{
  "hidden_size": 128,
  "num_attention_heads": 2,
  "norm_place": "pre",
  "attn_scale": 0.125,
  "init_std_down": 0.0,
  "learning_rate": 0.00208,
  "beta1": 0.9
}
Each number is 500 + 40 x the weight over its row's rms, rounded and kept within 0 to 999. Layers, rows and columns count from 0. Numbers have three digits each. The size before them is the row's rms in percent of the matrix's.

# down: layer 7 MLP down (transposed), 192x128, rms 0.0847, rows 173-191, columns 64-127
# gate: layer 7 MLP gate, 192x128, rms 0.0712, rows 174-191, columns 64-127
# up: layer 7 MLP up, 192x128, rms 0.0686, rows 174-191, columns 64-127
down173 106:547571405514504488521515595570522529493524508484497536509443482494527543402406505533520509531546523525461448596391480526454461520496465533471516554534535528421463536521509518504463549503499528
gate174 090:474526540523513473485535461529508479465553564457519477495472477548488461451512479437415425553530461472473557486449454471501498499506493458507585488480397475509465509545453550523502473530612404
up174 090:470464519520517504496456534552507464511530411529439533475478447539468545443493498470437455526539563497526576588471516501487481563458452403503565510554558463485521528534440409550485533563533484
down174 093:522551454467558418547546435488529501470419500538546506473420464478531564500488467496512504526561494532447530481545498456539518484482504490480517537537443489509555560512485505560446517554501440
gate175 082:554549474524441479478463491513467473491497605541544439463454455520501553513502487492506528440474459481537476415465541472447450529499557548524466523561467433480509484471499491464511534527446526
up175 085:460474461486480549540510428498503465558488526582459509538508568424433491527549497432484496471486564519503464534454455533477540508551462513511574492457524554504521463514488496509493561432539554
down175 086:543528572512619510481494475564532542436522440437476471455458502471530492526499494557517423466502560524503573456523506513492512520474417520535461500523491414525565580490506476503525520472539527
gate176 107:449497459494518564415570406518539422431509531511532513529558511512550472503445502473440497417484540535497558517489485469489510505528488522471467512487473513506501513427475482478481489495492472
up176 113:459526485449540564419497435521518412458515538546534488540573505475555466496441522437439439414493559540552592544490472495518490492515458499463487511502537515476511523407502488477485522533484467
down176 102:424560524480511531504452509497536507482500545521528482606511512477518517421456553430500447526494511490523474500469502563530462481519448517491557546527515398423477479480541508458482529564486485
gate177 091:433525465528453490519482457560521505492478492568527463535504366548509532493519504542454483490493542412460574533435521538456524519482494422503478432577564480501509520465484567517436484488487600
up177 093:451494516507528436524502560457487444443468536494487484495459414500556501513480550477513532539489453504513501437476555502548408488470522480557531523468451503456429535464541515524536410521486492
down177 098:484521559562453545518486487477497478497582476408448475407447549498461467466505545514523528507477460559556461534546455507527536537460537570495519458442467507468543455522547485535518512484504460
gate178 095:477492488565462534453492508429472546510487477538517533509489445440481450503544499482477477525519460413492502491493535393505507498518468486487516559529465437518494429496495487459587546507550472
up178 091:477527487556496585437442488465475551560508470547476511487476443437452503542532500497504496539538422466496473503486534451500508541479482446405548526537485477526522472482487493483544539477537472
down178 090:495526509501472542465496559490496484482525482538531566512538496523459491514514467466457536543579487520497479525498554467512462539472428577489557481532487493433459503451492448516578575514494470
gate179 090:545523508436477461565532459487447565428480543490423512516520552414536543549525524525449499477460549521530427483563517502498515515581494475564499561534521573556502468501518537566474519451453475
up179 092:566539448506494480503459457446469496536429535529527527568537444502438433474440490526523469482474526514564472506496470486518449497525534486514464413511502547525476471509515509479497471442531546
down179 102:493501481489466527487481440502478501531429496482585528513524454556454478486441375481485491516476519488487630520502480544492539541488560557510465546539425467425432532535491520501478525560535506
gate180 091:459489551589498516544475490530584498529505586520463517507501467531450473561506514510546528563425510490537578498549488517494552539486483497480515493540532419475583458493535426518483534537492451
up180 087:498475428443509477483520471491445449467459424503569510440538522503533487513462446553465547491541473513451470525437536476485458439505536506534482542491476564543446552508465526468481431477523531
down180 085:449447502497484493525551443492509538482428531530504504510515571507469484564563521507478577507463500478536552519571515507506454575476524478471514488522521480568544421485510469492469518557497491
gate181 090:514466545507520534474497521462452490442460475497484514554481515503506475526578482549518518569524508529530515557497517513526425460562466581517498529495458470491514517454491532485465516511402526
up181 088:435499480515543475478563483514586530500501522468477553418526399517516445550459505544494537443429466510512526551540462496468555494490514444447490483500540515535543437550473408476477499505579540
down181 090:518460487545522496514467562477480462485473498477485488547476424471506474496546428581515512577481484433537526486487489523503497476542482465451495519446475479480453452478516531485480464543515540
gate182 097:414523511498576552440536584507543472534490452510485524525528432481540512491516512522521464522501571448552466513462495502446552540446532446463458493577533439490542540476451485523525444461521583
up182 103:531453537513549396515512488470472525492543580521484471506581526464446552487518500569536544528453462512477565464548569509541480452525493568465492438460480537495443464474468517489447511524449523
down182 102:537473534532500472530461505497484515483533548501501442522480526557452534520512546563507552509498483502515500506548524521497387457520551523471480528440488631544509479457504556483467445502468588
gate183 100:419465511477564476534515514542531439534477580471567535499476469521487494520519545619472491524502522426554511550463464590496558506516513477479522518478516519495472529512487411487538408458453507
up183 101:588520443448450501432475582445515512500493477541437448486485496523490504532440476436575482504431460602428458496526524510541428442472488498522488474528458460549546492457513435517523536457459522
down183 104:589454519527477540469443539487489498469549470537479475477462518532508474543428539468592522482479489617473474534523522424477482509418547506510531471527471476663541501429493469506507540489556497
gate184 106:513519437496517560588464449494498498446513475418499504483521496503474540563493518507506474550505473457545439520504476519520508439505428472467533528555505479504564498481436515488535536477488458
up184 103:453513537464499542477490486483533483517528462493438515456522450461477484413523507519493439485474573452492575444413533512445460538469511530469476525543416465504535481523556537473495506539479539
down184 102:525499448540539505453525509474567492474572456540520475482539482507537465435514518422467472493531418613542499512534519447444464511419509519591507500524482467561521462508495522508473479519505456
gate185 086:514465438498510487508532554505467552493457540558517546476507470424467490549490459518588596586488518504499493555551512478435484520525539501485501439456510478502554517530541499550457433421471611
up185 086:540598476471506507507493548483425453429491555505573461535417531501535474479513496516551529479434473534447456432497469504525459532534561517466508437457461529474486488496587508431510416486496459
down185 092:490548567464648451451510520508448525422459543502442555479472494486522547547577364488488561481574487547423491480497518523477550485507449507530563547429499500486500544540564512463490466528480512
gate186 099:482486523546502517532531544506574533501450510441585527505465454516510510558540480472564526577454516527524535479495448507491435448555473513471488514493511544473479491530472514443588522447473490
up186 100:516508562491462457513410478531464509440450496514473490572523517455505538488519508552408434486542452477495503496484480534504491503446504555528580526509457450515525536583557469508486461521496443
down186 099:469482482455535505472473455471443512431486506499484483495456501475523533500542636494480457509483505507474467500489534512558546433482518456509494516457516519610475513588501512511476481520499552
gate187 090:485460548547488421587492555523482457518528503465486465506415573541547528593485470555467587556489513502517514504479480507453451464547560479547544551445478475550479497572518472488545375466472563
up187 085:520445498460444550499455467521485480405486548476542431464535483493511456516501504489519467444502503568476510489575471472515515474478504489472482430477485523436481518462522480505518581455519530
down187 089:551427468506572528445521544478473483490444532538590456479514553563496479573502528396500540497535506501442537490552505484577555557515527451519519468515486528424571533474550521516496502519561499
gate188 102:465461537577485452501533407423493452456536461508550499452479449562449467445442500442468380510581523451496534444515459473502486541521497523532489472520535468524522479503427521551484475449635531
up188 102:456448533599520479450480452503419418577496546484515464453430477585487486463462489460510437459566498478491517476531402511503470536523499467464511500512533488469505501536508492483411505482580517
down188 097:420478478444571484543550581542494476506511490525550496502474505471543490484550522465505528422509507496557454443562559542505523482486481520497491586557508470564567485483524493566494490489519459
gate189 098:511446459560411453492525452557398483468489512506560436533457527527518484501485506513489510516527497555546511520544442494451561468566512454476507498457566481443468505527534463499521514502539472
up189 097:473526489474558604567471525533495441498495462517531512543475489608525501520489495449534496561561565515456514466492517415541519570442549530480555550440493487531446541495510488483431510469546451
down189 103:489526500524534496576473514467503520549501580527504517520446495517487439515485510520485428532458384455491520473498505527432446448522524505575498528484421460436559521465525556478481496497556538
gate190 114:451478497473526480554491460449567455485432555602552501464497485464513449544525489596560587549471563558488504603539455504462517529521503425521465512506561504488531446502512452531488522463475598
up190 116:527467407503540539464584520564471571483533488448418572525460464555484462474528480494443460484556443500492478486470505498532538499490548544504450468510515507496467531502474484463509435536509437
down190 107:457387498510510499552554472511541488448548548590453504529444509487511459586535552555502501494520479467521493547501497558511536504487542506502469402551532463586510518537511473412541472506523444
gate191 103:482553475473544506493513456558487478391492568491522450529431577567544544499522501574472510481521544557474493466480449452549490438482510502526516525482516518521496510464513554496545603482591435
up191 107:541563530534486523472503523565457538481491555485510515539412517561477464502500494483455439520562452496462511492505522450502446502485442514488564528421450481548442432492496567458526557490513459
down191 108:493501542448523474548422534441486467639548461457484530521508510453546546547505568507545539531458431539598582483521496543471456518526488512457499482549551532484520491546487537420469472422536532